Weights of a small transformer language model.
Size: width 512, 4 heads of 128, MLP 1344 GeGLU, vocabulary 8192, 50.9M parameters.
Architecture: RMSNorm before and after each block, tied embeddings, attention and MLP in parallel, capped logits.
Training: a variant of Adam for these matrices, 745M tokens, 5687 steps.
Each number is 50 + 10 x the weight over the matrix's rms, rounded and kept within 0 to 99. Layers, rows and columns count from 0.

# layer 6 MLP up, 1344x512, rms 0.0353, rows 1236-1254, columns 0-127
48 28 40 47 56 55 31 48 61 60 63 61 68 36 57 59 54 52 72 37 53 56 52 54 45 58 60 48 65 38 40 25 45 43 59 76 57 43 48 49 46 57 46 62 36 60 50 47 66 36 63 44 52 51 37 37 54 39 51 54 51 57 56 43 51 48 57 54 41 46 63 46 59 36 40 36 66 52 50 66 54 51 29 36 44 38 40 56 44 59 49 72 40 48 34 46 39 49 43 71 42 58 57 51 52 60 43 74 55 51 60 58 59 54 43 49 41 42 57 53 52 59 49 53 46 46 46 50
42 50 50 52 61 32 49 53 57 42 52 43 55 39 63 57 38 49 50 51 39 60 44 49 35 52 57 46 40 51 45 53 58 43 63 51 47 56 71 42 53 49 60 45 37 42 41 31 69 35 45 59 52 49 41 50 38 57 57 52 52 38 39 47 48 65 44 46 38 39 51 55 60 54 52 29 50 56 32 41 47 54 44 38 46 53 55 58 53 49 66 34 55 51 48 64 45 42 51 37 62 65 57 59 63 42 60 48 73 42 49 59 59 53 74 37 70 54 55 36 44 64 61 37 50 46 50 43
42 69 41 46 44 56 51 45 37 65 64 69 60 45 55 71 53 68 54 50 45 53 58 51 47 48 68 58 44 37 64 51 33 46 58 46 80 58 49 56 25 66 42 45 42 32 48 39 38 64 60 39 43 40 53 44 44 26 75 51 65 60 58 54 35 39 28 51 64 65 56 48 59 54 46 50 60 51 51 54 54 44 42 54 50 44 52 45 31 44 47 39 45 42 46 55 38 45 53 55 45 60 71 65 43 62 34 72 43 46 35 46 50 55 69 58 47 37 55 41 31 49 53 50 57 53 51 49
62 57 59 61 39 50 63 59 77 66 41 51 54 65 57 39 34 53 55 52 49 47 45 36 60 48 36 49 46 45 61 41 57 31 58 55 49 29 27 59 66 52 47 54 60 56 52 62 64 37 58 43 49 45 45 44 32 69 54 73 48 43 62 63 53 44 29 48 52 47 51 65 57 48 41 45 38 58 51 49 48 32 49 57 82 50 38 26 55 57 36 27 53 44 46 37 47 62 66 48 59 67 29 52 61 55 65 50 52 40 35 66 56 51 51 33 46 56 46 53 37 37 70 73 69 54 40 39
74 56 55 54 60 47 31 44 63 49 44 56 37 55 33 66 45 63 56 44 46 55 41 41 39 55 59 45 34 43 35 44 44 39 38 54 50 34 56 77 52 71 37 56 39 55 45 61 67 58 48 56 42 43 41 55 54 43 53 49 60 49 46 60 53 58 63 59 35 40 48 47 48 61 67 47 41 52 57 57 44 34 50 41 50 58 60 48 52 41 53 30 41 57 51 42 42 62 51 62 62 61 34 59 42 60 41 57 37 62 52 48 53 29 44 72 41 52 65 41 44 52 50 61 55 47 54 47
60 57 60 40 42 57 48 53 57 52 46 27 44 56 45 54 49 72 54 63 65 28 50 48 40 53 46 42 48 56 49 49 60 59 68 56 58 60 64 58 42 53 26 60 68 42 64 43 54 56 36 49 64 57 48 30 77 36 43 57 41 47 59 41 49 46 64 66 48 50 41 59 32 58 65 58 34 56 58 51 67 54 62 51 57 55 54 63 50 64 35 62 46 46 51 46 53 49 45 44 36 42 59 61 46 49 62 65 60 42 62 45 40 42 73 42 42 40 57 57 32 52 35 86 33 52 56 51
28 51 42 41 46 42 56 62 56 39 67 45 49 49 45 44 54 64 49 47 54 55 39 46 61 43 58 46 59 50 27 43 56 36 34 57 54 60 49 48 38 45 58 33 39 66 39 36 36 47 57 41 62 61 35 53 23 38 47 61 56 59 58 50 57 47 52 57 37 53 29 47 45 57 59 70 49 48 50 41 47 50 47 52 50 49 52 48 63 41 48 58 40 52 47 43 49 61 71 60 54 54 37 49 62 59 51 64 50 68 60 53 54 42 59 43 45 47 44 64 48 43 45 43 41 58 58 46
70 57 51 34 50 49 61 44 57 50 39 41 49 47 56 32 46 48 44 41 63 41 49 29 51 50 43 37 47 53 46 50 46 39 60 41 36 66 50 55 35 37 54 35 54 32 47 45 23 60 44 64 57 46 57 51 46 44 39 55 46 34 46 41 44 57 49 45 36 64 39 66 41 53 40 59 41 48 43 58 50 45 63 50 47 41 42 68 33 41 69 61 60 45 40 61 35 51 51 43 52 51 30 61 44 47 63 46 45 52 46 63 53 65 42 41 54 43 44 48 52 67 38 66 48 59 53 35
57 41 26 62 40 40 57 50 39 44 44 54 60 39 61 54 61 37 54 65 37 66 56 33 30 46 56 63 45 27 46 37 22 51 45 38 34 53 62 57 42 42 61 52 41 40 57 54 38 45 58 59 57 58 60 45 43 45 48 56 54 48 40 55 57 65 46 42 36 45 49 68 30 56 33 51 63 57 30 49 57 38 42 38 41 37 45 73 45 63 48 59 48 59 50 45 51 59 34 41 56 58 72 52 40 47 38 60 53 58 49 62 46 61 50 45 49 47 46 56 48 44 48 47 49 55 66 43
64 47 45 59 47 57 55 47 53 44 54 45 47 69 63 39 34 24 71 43 58 53 48 75 34 46 67 60 57 63 40 43 44 45 52 49 51 50 62 48 31 66 58 38 56 49 51 59 56 59 53 52 44 31 71 52 51 38 49 54 49 71 56 52 54 36 75 52 54 69 54 66 53 52 39 58 62 49 30 43 38 42 49 52 51 64 55 68 49 39 52 55 42 60 35 30 50 67 51 54 54 47 56 35 44 61 23 53 55 43 57 47 46 43 66 36 33 41 51 54 64 58 34 62 36 38 74 49
41 59 54 53 49 50 63 47 49 39 46 59 40 60 52 34 40 52 49 34 49 41 46 40 57 49 34 47 54 33 41 55 39 47 63 34 69 56 58 48 52 46 46 53 70 63 30 40 54 42 58 50 44 55 55 54 59 74 64 54 48 59 34 63 64 63 61 45 55 39 67 57 54 43 52 40 51 50 38 36 50 36 65 52 38 59 54 50 48 56 56 47 48 37 51 51 56 35 51 52 52 62 70 38 47 63 51 64 45 48 33 47 26 42 58 46 76 57 70 48 34 48 60 43 51 74 49 79
60 56 53 49 53 44 34 48 52 54 46 52 47 48 56 52 33 42 45 56 56 50 51 54 41 56 58 38 65 64 53 24 49 39 68 51 54 53 41 60 55 46 57 46 73 69 64 59 40 46 54 41 41 44 68 46 46 48 36 57 50 46 52 51 39 59 60 40 57 55 47 48 66 38 40 40 37 37 53 56 40 36 57 60 64 50 60 53 53 71 56 66 64 46 48 37 56 49 34 52 49 44 64 39 53 62 51 61 40 40 55 44 55 55 47 50 34 35 48 64 51 53 66 43 38 64 56 69
52 66 47 44 32 57 35 51 51 37 48 44 54 46 45 50 56 59 52 66 43 55 32 26 53 33 59 65 35 46 55 43 70 56 46 60 32 52 61 52 57 62 47 46 55 47 61 50 69 56 66 43 57 49 43 56 52 52 54 51 33 47 42 67 55 86 40 25 56 59 44 52 54 31 55 56 29 48 34 52 60 50 43 54 43 39 62 29 52 45 46 57 40 42 46 37 49 42 44 61 58 41 45 63 35 46 62 50 28 47 44 51 68 20 79 42 36 60 34 33 59 54 47 67 37 36 40 51
47 55 54 43 62 50 73 61 48 38 65 57 59 46 41 70 60 61 51 61 43 47 50 56 45 55 59 41 53 50 55 35 32 45 47 39 49 40 45 42 53 48 31 39 31 54 57 51 54 53 72 39 44 55 50 68 48 60 54 60 50 65 53 52 62 37 54 45 48 62 55 57 59 74 58 63 60 44 65 61 38 34 43 61 44 38 79 55 38 63 33 49 58 52 43 51 59 64 43 56 54 46 39 41 42 49 40 59 26 34 30 37 59 51 48 51 62 65 55 46 44 47 42 34 48 47 45 54
49 33 59 65 52 46 65 53 44 41 47 38 64 59 55 63 49 64 60 69 54 63 49 42 45 50 46 39 47 52 51 45 59 48 53 48 44 62 55 39 65 63 63 39 61 73 27 44 43 50 37 40 67 29 84 48 50 21 53 56 36 48 49 52 48 50 38 40 33 43 46 41 37 50 49 57 55 33 63 51 51 46 64 59 41 49 47 56 51 50 52 55 46 47 36 46 50 31 52 57 53 44 51 40 38 44 49 55 56 56 38 40 37 45 53 32 50 35 62 45 47 44 67 55 14 52 60 38
53 58 82 51 63 59 47 38 48 44 53 45 46 64 69 59 50 49 49 32 46 48 34 59 60 46 50 49 51 51 34 31 62 57 54 59 61 51 44 40 28 40 37 44 48 48 52 44 67 50 58 40 54 40 39 42 44 50 50 34 68 55 42 54 36 72 25 63 63 41 39 51 47 35 59 50 61 66 34 57 59 43 56 54 49 53 64 47 34 41 78 16 46 50 47 60 47 43 61 48 61 53 54 66 49 65 65 56 67 44 42 51 55 44 64 58 34 49 57 39 47 72 70 73 52 53 47 57
53 61 37 61 58 53 44 60 48 55 30 42 61 45 54 58 55 60 67 41 35 20 44 46 35 46 51 34 35 49 55 69 52 59 50 42 47 61 47 43 43 44 57 62 67 46 41 50 61 62 48 48 37 47 44 46 43 35 54 53 30 52 44 53 58 61 44 36 57 56 58 34 43 55 37 39 52 59 38 50 37 61 26 57 44 55 46 49 48 49 50 44 54 51 43 40 53 61 56 64 37 61 48 39 59 63 57 38 55 46 40 50 37 51 66 42 51 51 72 47 71 48 44 45 57 67 68 54
56 52 40 59 51 51 54 53 49 45 51 59 32 61 70 37 54 56 46 51 55 41 52 28 50 60 65 48 53 45 36 55 56 69 59 49 40 47 68 48 56 53 57 48 36 55 36 63 65 61 58 39 51 50 50 51 32 54 49 54 56 67 46 52 56 60 61 50 79 36 48 54 23 32 49 26 48 55 51 55 29 52 48 41 30 31 45 57 47 43 48 40 58 55 49 56 27 23 45 42 47 53 50 71 70 47 46 68 58 54 43 47 45 60 52 68 44 59 57 49 71 44 41 61 40 27 52 47
49 48 55 55 41 64 57 45 52 49 65 32 42 49 55 49 57 61 40 53 54 47 33 47 48 75 56 59 68 43 58 45 61 45 29 39 30 42 35 32 51 62 42 49 57 47 61 38 60 54 48 63 48 53 54 41 49 42 50 51 56 48 59 61 37 51 58 52 49 33 58 59 36 36 58 52 57 45 48 57 56 50 38 64 62 59 45 52 68 49 71 48 61 63 43 33 45 53 59 40 53 54 38 54 43 57 47 31 47 51 54 47 42 76 56 31 46 57 64 66 56 33 54 57 55 48 47 55
# layer 6 MLP down (transposed), 1344x512, rms 0.0353, rows 1236-1253, columns 0-127
38 44 66 46 48 55 61 67 58 43 37 56 29 51 40 39 40 63 54 51 39 48 46 42 53 45 52 45 43 48 59 63 49 38 56 39 39 31 61 51 57 44 58 54 60 55 56 43 54 66 25 55 34 44 54 48 56 61 54 67 47 57 43 36 60 57 55 58 40 41 48 52 45 61 44 63 41 55 52 51 45 49 65 50 60 64 51 30 28 36 53 42 37 50 50 56 61 52 54 59 60 43 42 36 47 43 68 33 57 59 51 52 45 67 44 78 55 55 27 58 46 52 67 49 56 45 66 37
45 40 52 62 50 56 47 64 27 61 39 41 56 46 42 48 57 58 51 38 43 46 52 51 55 50 56 52 65 47 44 41 55 44 33 46 47 46 47 52 58 40 56 48 61 58 60 62 41 62 75 49 65 59 50 59 38 48 54 45 53 43 50 65 53 36 63 44 57 48 62 47 51 54 51 53 57 41 58 35 49 41 67 36 62 40 43 56 57 54 31 54 35 42 69 45 50 40 46 74 35 35 52 53 40 78 45 34 43 59 55 56 32 47 43 55 41 57 42 55 55 42 77 61 66 45 36 54
44 57 79 54 36 46 36 64 48 32 52 33 30 74 45 53 48 31 55 60 50 37 44 54 61 44 55 62 50 35 51 53 63 46 46 51 51 59 39 42 53 51 56 53 67 49 62 53 37 59 46 43 54 27 59 41 51 43 32 43 52 52 48 38 35 47 62 51 48 57 43 56 52 42 53 53 53 39 39 56 52 53 60 62 51 53 36 61 46 36 38 41 50 53 61 67 48 62 40 52 47 32 47 59 44 53 43 70 48 30 62 42 50 53 60 43 53 54 54 31 65 57 37 51 37 51 54 51
52 60 59 51 43 52 59 33 50 62 60 43 69 59 57 62 42 44 50 30 63 55 32 47 41 43 46 59 59 38 39 37 59 76 45 52 49 44 40 35 32 53 43 53 47 58 33 48 41 47 58 59 50 51 53 45 23 29 66 56 66 43 56 35 45 49 48 45 48 51 52 39 41 71 57 55 44 63 44 61 54 61 58 53 50 52 45 59 30 44 56 45 26 51 43 25 52 50 49 64 36 62 52 42 23 51 45 58 54 64 77 40 52 54 46 57 44 59 61 55 54 38 52 75 41 34 47 42
31 54 49 58 49 31 57 44 54 49 52 54 62 47 70 44 56 46 38 59 40 47 43 32 44 54 35 67 65 75 55 57 49 56 40 55 42 44 44 41 58 43 50 40 75 60 36 25 56 46 41 54 46 54 55 38 55 48 49 64 49 46 56 39 59 41 49 50 57 73 48 29 48 38 64 43 50 48 28 56 35 51 35 51 46 50 33 52 39 46 43 71 58 44 47 48 41 54 57 40 57 41 46 41 55 44 41 46 48 46 40 44 61 56 68 24 54 48 41 53 52 53 49 55 42 35 68 57
39 54 64 53 68 42 62 55 43 58 49 71 39 48 54 54 53 45 45 39 33 70 61 31 49 41 48 51 55 48 45 43 63 39 40 39 48 55 47 41 39 56 43 51 62 47 42 59 61 36 59 52 41 42 41 60 50 37 66 37 60 60 44 60 41 52 60 59 67 43 36 52 76 55 38 50 56 69 57 51 53 51 51 43 49 50 54 58 55 55 45 42 41 57 57 62 56 50 60 31 46 62 40 53 51 51 69 49 55 51 37 61 35 41 52 55 60 52 61 42 39 58 50 57 56 51 51 62
39 38 58 45 57 52 54 42 47 70 62 48 53 57 48 49 57 53 40 54 55 46 32 59 55 66 29 51 35 58 51 51 42 46 35 51 55 56 42 38 59 52 54 55 43 20 57 54 54 33 38 40 39 50 59 42 60 53 62 44 55 26 35 58 43 63 46 39 50 53 59 63 58 64 40 51 37 40 47 52 46 40 49 52 50 36 73 63 49 57 51 54 64 47 44 55 45 61 44 60 60 46 56 43 55 26 65 39 73 46 53 46 26 57 48 42 45 41 50 41 42 69 66 49 45 60 28 71
36 42 60 62 62 39 43 61 35 70 49 58 61 58 49 59 66 49 38 51 42 59 75 61 64 41 50 59 51 54 58 49 45 51 43 53 66 55 53 51 61 47 36 45 31 54 46 66 52 36 50 50 55 60 59 49 46 60 64 61 46 61 57 64 46 46 60 53 51 39 53 50 45 75 46 42 49 59 46 63 48 45 49 54 45 41 48 57 43 43 47 43 54 71 49 52 39 53 37 41 48 54 55 47 48 55 36 54 64 46 63 48 52 39 60 77 51 48 50 56 46 45 64 48 50 49 46 57
46 38 44 47 37 62 49 53 36 65 48 21 41 58 41 61 40 48 43 35 48 43 50 44 51 56 62 45 55 38 41 48 40 62 55 50 41 28 30 44 59 68 57 64 68 40 53 59 67 47 48 54 47 38 50 39 54 40 50 67 57 29 54 51 43 47 43 45 40 53 33 39 53 44 69 56 48 31 48 47 60 50 41 45 50 47 46 36 54 57 56 33 52 31 68 63 56 56 26 56 56 45 53 74 56 36 56 57 74 38 40 40 34 51 47 60 29 36 62 56 55 60 55 39 52 65 53 45
70 53 52 49 58 56 57 44 42 46 37 73 61 49 49 51 60 53 61 60 44 46 33 46 53 64 31 48 53 55 62 61 52 71 57 50 62 37 46 50 80 46 67 43 59 39 59 48 50 54 67 62 35 66 41 58 51 64 39 58 39 49 50 62 50 44 49 55 47 52 42 47 59 53 44 35 40 53 51 61 50 63 43 60 39 49 47 43 49 51 58 60 43 62 47 47 63 51 56 45 40 43 43 61 49 32 46 41 50 40 54 78 67 53 60 48 61 69 44 21 50 67 53 44 47 55 44 62
71 48 41 45 52 38 48 52 61 40 32 60 33 67 43 39 52 34 40 72 57 53 59 42 57 48 43 52 56 44 57 65 36 50 52 36 37 48 45 53 65 49 64 58 41 66 64 41 70 47 53 69 54 50 48 52 42 30 40 55 40 46 58 41 41 43 51 55 36 38 41 64 46 55 53 68 36 45 42 51 72 58 49 46 54 50 51 47 44 50 53 67 57 61 31 68 76 34 51 50 48 42 46 45 48 38 44 43 55 42 50 58 62 45 56 51 27 42 71 45 49 58 47 52 47 42 43 33
60 58 34 42 48 68 52 40 68 60 57 43 51 69 21 55 41 53 61 47 39 63 59 36 61 42 46 59 34 18 64 67 48 47 34 43 54 36 48 52 35 44 59 71 38 42 64 36 49 56 47 56 41 60 51 60 52 43 57 47 61 54 55 48 48 39 40 71 41 55 45 59 62 53 56 45 50 46 58 50 58 60 46 41 50 56 44 46 41 39 46 47 56 38 69 59 52 52 52 35 49 65 47 50 53 37 47 28 35 43 53 39 34 60 35 31 38 72 59 35 56 39 51 45 73 56 47 47
52 62 55 54 39 51 71 59 49 44 42 60 42 33 63 57 48 47 45 46 63 50 63 46 68 36 49 39 68 61 46 44 49 42 51 29 45 75 60 54 55 56 61 41 57 42 53 56 61 86 53 48 55 59 58 59 53 52 37 63 49 58 44 64 54 61 74 30 37 51 56 62 56 63 42 52 46 45 39 43 31 44 46 49 48 44 47 66 36 51 64 33 55 46 41 42 32 47 43 30 45 51 58 50 45 38 17 39 29 40 49 51 54 70 45 43 52 45 44 48 43 35 50 53 38 41 49 39
55 58 47 60 38 52 54 53 51 68 42 22 55 48 52 53 33 51 54 43 67 51 54 48 39 54 34 53 52 45 39 49 71 48 60 46 52 43 59 54 79 37 39 58 42 57 69 61 47 49 54 29 56 47 21 62 42 39 60 63 49 43 64 46 53 57 49 51 53 42 54 54 51 63 66 60 43 42 49 74 50 39 40 51 50 49 46 40 50 55 73 53 49 61 57 41 37 47 36 54 45 47 57 41 43 53 46 50 63 64 83 43 40 47 54 61 52 42 56 53 42 63 57 59 61 57 34 37
43 48 67 57 54 58 62 43 63 49 78 59 32 55 50 43 63 61 56 54 62 55 45 52 36 48 46 56 31 58 56 59 53 34 55 48 58 45 52 43 55 50 53 54 60 53 43 39 49 50 52 42 56 37 50 37 50 50 61 48 61 29 37 39 46 75 51 51 50 56 50 57 41 54 46 63 49 61 39 40 44 42 43 53 52 52 40 51 38 52 35 35 50 52 62 55 59 51 59 62 49 40 51 36 47 36 48 40 59 58 53 37 57 59 61 48 50 44 62 63 38 49 53 42 60 45 64 35
65 37 37 61 65 38 45 47 64 46 50 68 44 46 70 33 42 60 54 40 44 59 63 43 40 71 56 49 42 42 56 42 31 51 57 65 53 63 57 64 52 56 53 18 39 50 48 63 53 43 45 53 36 41 52 63 66 43 49 54 42 64 42 49 46 64 50 42 50 39 54 48 56 35 35 49 68 44 47 45 51 62 56 50 69 45 32 59 50 33 51 66 56 63 44 56 60 40 44 56 56 69 42 62 17 38 36 54 44 62 55 47 60 54 42 57 36 30 63 52 43 33 52 57 73 61 41 49
46 23 49 67 44 53 59 47 30 34 45 67 46 51 50 41 58 65 46 64 56 62 53 55 63 60 52 63 47 39 44 63 65 39 35 50 46 43 70 34 39 63 27 48 46 63 63 56 49 56 47 57 49 57 60 45 38 58 46 79 53 44 64 61 51 65 59 42 36 62 49 64 43 46 68 50 30 72 39 50 46 43 55 56 57 50 55 59 52 44 52 52 43 52 44 62 40 58 53 49 65 60 35 38 50 53 54 41 44 39 61 52 58 67 54 36 44 56 38 44 54 40 35 54 62 49 52 36
55 58 66 54 40 58 53 33 45 40 45 41 53 53 41 44 46 53 29 43 44 41 02 52 44 52 60 53 35 35 48 24 62 35 48 63 49 59 38 46 39 48 47 62 33 39 42 55 80 68 54 53 40 32 54 40 57 44 55 52 30 53 30 55 31 45 55 49 46 53 58 58 57 42 38 52 49 41 54 35 53 50 63 46 47 46 52 64 58 55 37 58 52 63 48 51 43 70 29 46 55 48 46 68 56 50 53 53 69 54 41 56 51 49 59 55 57 50 55 40 56 62 48 71 51 44 31 54
# layer 6 MLP gate, 1344x512, rms 0.0353, rows 1237-1254, columns 0-127
51 65 24 42 41 52 59 39 56 39 38 56 35 57 49 50 43 34 48 63 69 57 56 56 34 61 45 35 40 51 58 57 45 46 37 65 62 54 42 51 44 52 52 37 41 47 51 44 45 27 53 59 50 48 34 59 57 41 73 63 51 52 42 41 37 39 51 49 59 46 62 51 57 49 55 47 41 62 53 54 56 41 39 56 53 49 40 46 42 29 51 50 54 59 48 42 47 44 40 68 48 38 58 58 35 32 53 53 55 34 48 47 51 58 47 52 30 33 51 44 43 39 42 38 24 49 46 40
31 57 50 43 53 62 48 54 66 64 47 49 43 52 50 54 53 55 66 49 48 62 67 57 44 50 58 45 42 53 71 48 45 62 51 54 61 44 39 46 55 54 50 42 50 49 40 59 32 57 61 48 50 52 56 55 59 56 47 45 55 46 33 39 66 38 46 50 52 36 55 44 58 40 49 31 36 58 51 38 50 39 64 54 57 60 33 61 69 56 29 57 40 44 67 60 53 42 69 62 43 50 40 48 39 44 21 60 46 50 62 45 48 67 41 50 49 50 37 29 44 72 44 42 39 32 52 51
48 43 57 57 63 50 59 53 63 68 31 45 43 43 56 38 53 63 38 52 40 45 48 59 56 55 70 49 54 65 43 56 57 39 52 31 59 38 38 58 48 24 45 54 42 46 57 56 45 53 57 48 48 68 62 51 53 60 52 49 54 50 66 45 55 46 46 32 47 42 35 38 39 40 52 45 53 46 50 39 56 37 51 50 50 39 56 55 78 44 57 49 61 39 46 61 51 39 57 45 56 33 52 59 47 58 48 45 61 46 46 64 50 54 42 54 36 35 55 38 42 62 37 51 58 61 46 42
48 63 36 66 47 34 56 63 66 43 61 67 54 64 66 55 35 47 55 50 54 36 62 52 40 47 44 46 38 49 34 71 53 47 43 67 49 56 53 46 42 40 38 36 56 43 48 34 51 62 51 68 65 38 59 56 49 34 55 48 54 57 27 48 63 52 49 59 70 46 53 39 43 48 56 56 57 66 50 67 48 60 39 52 40 65 46 44 39 42 37 45 44 53 57 54 51 57 72 47 47 62 45 45 47 48 58 57 54 54 41 47 58 54 46 55 44 41 38 31 60 39 45 62 57 52 39 38
40 62 57 57 57 59 66 58 57 36 48 46 55 60 61 53 65 48 53 50 50 60 49 55 61 39 39 57 35 42 45 52 33 56 63 53 49 50 44 45 67 54 63 32 33 59 57 36 53 43 54 32 53 41 58 37 45 54 40 53 55 49 47 41 58 54 53 43 38 42 54 54 49 41 51 40 55 51 50 58 49 52 30 64 56 45 39 27 41 48 62 75 37 46 58 49 45 51 43 59 60 59 79 59 55 39 27 65 45 49 40 50 42 72 55 47 51 52 51 60 54 51 39 34 54 54 52 42
55 50 60 43 56 42 43 66 55 53 34 48 69 37 61 45 53 51 56 69 48 36 53 40 57 53 72 48 53 56 60 46 59 37 34 57 38 39 41 57 56 46 54 54 63 41 40 62 50 69 56 62 35 57 46 36 52 50 42 60 41 50 53 57 71 46 61 33 51 22 59 54 26 43 49 45 51 41 56 35 38 58 65 44 63 64 55 60 58 73 68 40 39 37 59 47 39 40 52 63 47 28 29 34 39 56 67 52 53 48 43 66 48 58 43 55 64 49 41 45 36 59 35 42 60 45 21 55
59 56 37 56 38 52 59 44 33 55 41 39 49 49 21 47 53 49 49 52 39 58 55 48 37 51 40 30 71 46 57 40 52 64 45 43 55 53 43 68 45 43 53 40 58 52 50 38 50 48 44 42 31 63 44 63 45 47 47 42 38 47 49 50 58 60 60 36 36 72 64 60 46 40 46 51 40 35 68 36 47 45 45 39 43 63 62 55 50 72 46 50 63 57 40 58 41 45 48 37 53 43 60 55 46 49 30 61 36 46 53 50 63 60 20 60 56 46 46 49 45 51 45 60 60 39 58 65
58 44 36 55 60 47 65 55 61 49 38 56 51 67 53 48 67 52 57 51 82 57 54 46 47 46 55 67 45 64 55 46 44 68 40 44 55 56 32 59 62 45 64 46 56 29 44 53 55 58 49 45 47 44 59 41 60 64 38 42 41 42 45 40 37 50 53 45 53 44 49 51 31 51 49 61 57 32 53 61 51 66 44 55 51 58 52 56 37 51 67 64 55 59 48 42 67 44 45 46 59 35 37 59 46 50 57 56 63 43 40 41 48 71 34 31 35 55 65 41 32 50 66 58 63 53 41 49
33 47 51 57 49 43 33 45 66 54 64 52 39 49 60 39 50 63 54 58 42 50 59 58 35 53 62 45 34 33 46 60 44 40 55 56 40 51 44 52 40 60 38 42 42 59 15 43 54 37 31 49 41 60 56 61 61 65 44 46 75 38 45 60 42 39 47 55 52 66 56 30 34 44 41 49 59 47 59 32 50 58 45 43 51 48 35 53 69 51 64 44 59 53 43 37 37 34 47 44 49 74 52 46 54 49 68 61 65 64 38 54 49 53 53 44 67 50 49 47 66 42 60 43 53 74 45 45
63 73 56 64 38 71 40 42 42 53 36 44 50 71 47 42 50 50 49 59 43 57 73 42 49 36 58 45 51 40 30 62 55 71 42 29 39 58 32 42 42 45 43 51 33 40 57 64 38 49 59 48 53 60 54 33 48 64 62 47 46 53 35 36 52 46 47 47 59 48 54 39 54 39 46 47 40 30 61 29 53 34 48 44 41 60 56 47 57 55 40 50 50 55 47 44 45 54 61 54 55 59 53 44 61 49 34 55 41 47 57 52 57 62 43 36 57 52 52 55 48 43 37 39 64 59 45 64
43 53 34 65 44 53 44 61 34 66 66 53 42 49 49 50 66 59 49 54 72 59 43 49 66 42 55 61 40 53 41 66 54 70 44 41 55 43 36 41 58 52 51 49 41 49 48 49 37 56 52 57 52 51 49 49 30 68 54 52 48 69 42 59 59 41 39 58 62 49 35 44 50 47 49 37 63 55 67 44 49 57 36 39 54 46 61 50 40 51 52 56 58 51 65 58 52 52 63 40 54 42 48 60 52 55 52 50 39 55 30 38 65 70 55 58 55 55 55 47 55 52 39 47 79 46 41 36
62 41 58 46 45 48 46 43 65 46 51 48 54 60 54 52 31 76 61 37 61 50 65 45 30 59 65 35 42 57 50 65 46 57 42 48 50 44 33 46 47 41 45 47 65 39 48 59 33 48 60 47 45 40 58 65 52 51 49 41 34 57 43 47 42 41 38 57 56 50 70 65 39 45 47 35 60 51 53 62 59 67 51 39 62 45 44 49 74 61 61 51 50 45 48 50 44 47 50 61 55 60 62 45 55 59 58 58 57 47 42 64 46 65 48 68 53 56 57 46 50 60 68 50 74 42 44 63
56 42 50 43 54 60 46 56 56 50 49 45 41 69 48 41 49 57 38 50 41 58 51 59 50 54 38 49 60 49 54 48 53 44 41 52 56 64 62 60 53 46 40 53 52 57 36 61 43 42 47 38 54 45 36 65 39 50 51 45 31 55 48 49 66 33 54 52 58 51 47 37 53 38 62 34 45 41 56 59 41 48 40 67 50 39 47 44 58 39 42 48 60 60 42 37 55 52 48 45 48 50 45 56 47 47 53 52 61 56 29 60 48 53 58 58 33 42 32 65 43 49 51 50 51 39 56 51
68 44 62 58 49 53 31 42 65 53 47 84 32 54 52 38 61 59 38 53 55 39 55 44 43 68 50 42 61 66 53 45 48 59 40 60 47 42 46 49 50 47 41 53 61 41 52 60 62 55 59 49 49 44 38 58 65 56 52 28 71 41 25 44 57 50 49 48 55 66 61 49 59 30 46 47 62 66 41 56 39 51 58 52 51 56 68 45 57 41 42 51 64 58 58 50 57 53 49 42 67 60 62 47 44 28 41 41 46 59 45 34 48 65 39 57 52 43 38 45 56 51 58 46 64 41 32 37
41 50 33 69 46 45 55 52 52 53 54 65 37 46 59 32 56 65 36 47 45 42 69 44 33 47 62 49 55 54 59 48 23 62 56 44 60 58 48 71 48 38 56 28 44 47 42 57 48 59 37 48 44 35 41 57 52 62 50 41 44 40 52 43 62 46 65 51 59 50 66 58 53 47 53 35 50 19 50 49 53 42 51 53 52 53 46 62 51 39 44 61 56 42 32 46 38 45 52 52 59 52 59 40 39 41 38 47 38 47 53 48 50 44 30 50 31 45 38 58 41 52 40 44 49 49 47 56
47 39 51 63 55 56 57 48 46 37 36 41 43 69 23 23 41 50 49 43 57 69 66 38 37 70 46 55 57 46 46 56 53 21 42 61 42 63 40 45 48 36 43 41 57 53 37 49 49 51 49 55 65 51 60 32 42 64 43 33 50 38 54 57 68 58 49 32 58 53 74 51 49 36 52 47 45 36 52 55 40 55 50 29 60 76 39 61 48 57 43 69 62 60 45 60 37 55 53 41 57 57 73 44 40 53 70 44 27 37 73 51 41 69 30 33 36 48 40 49 45 32 34 67 39 29 32 56
39 40 59 51 35 71 50 41 57 61 45 54 53 44 44 43 45 49 42 44 66 40 48 34 50 71 73 49 20 56 47 48 46 51 37 54 50 41 38 61 42 51 39 60 49 54 51 57 39 42 41 47 43 52 39 54 54 50 45 50 44 44 37 46 57 44 41 55 95 25 51 54 41 32 62 61 52 75 56 41 47 49 40 52 53 55 37 50 51 43 63 51 35 51 54 66 38 42 32 42 48 48 46 52 49 56 70 56 66 44 45 43 66 68 59 47 37 42 29 44 68 53 48 45 52 28 44 68
38 35 53 57 51 40 39 54 41 40 50 64 38 59 34 57 41 36 63 51 68 51 63 50 43 50 49 59 41 61 45 52 24 33 59 46 67 37 34 53 40 64 48 34 44 61 47 54 34 48 53 49 66 46 44 58 40 71 44 64 41 51 42 43 60 37 61 48 45 61 55 64 44 24 21 62 69 65 60 51 52 38 35 41 45 31 49 56 52 29 46 61 53 49 66 28 66 50 71 55 42 62 41 44 49 47 37 36 47 63 53 57 61 51 42 55 43 47 53 52 65 57 36 41 53 42 42 59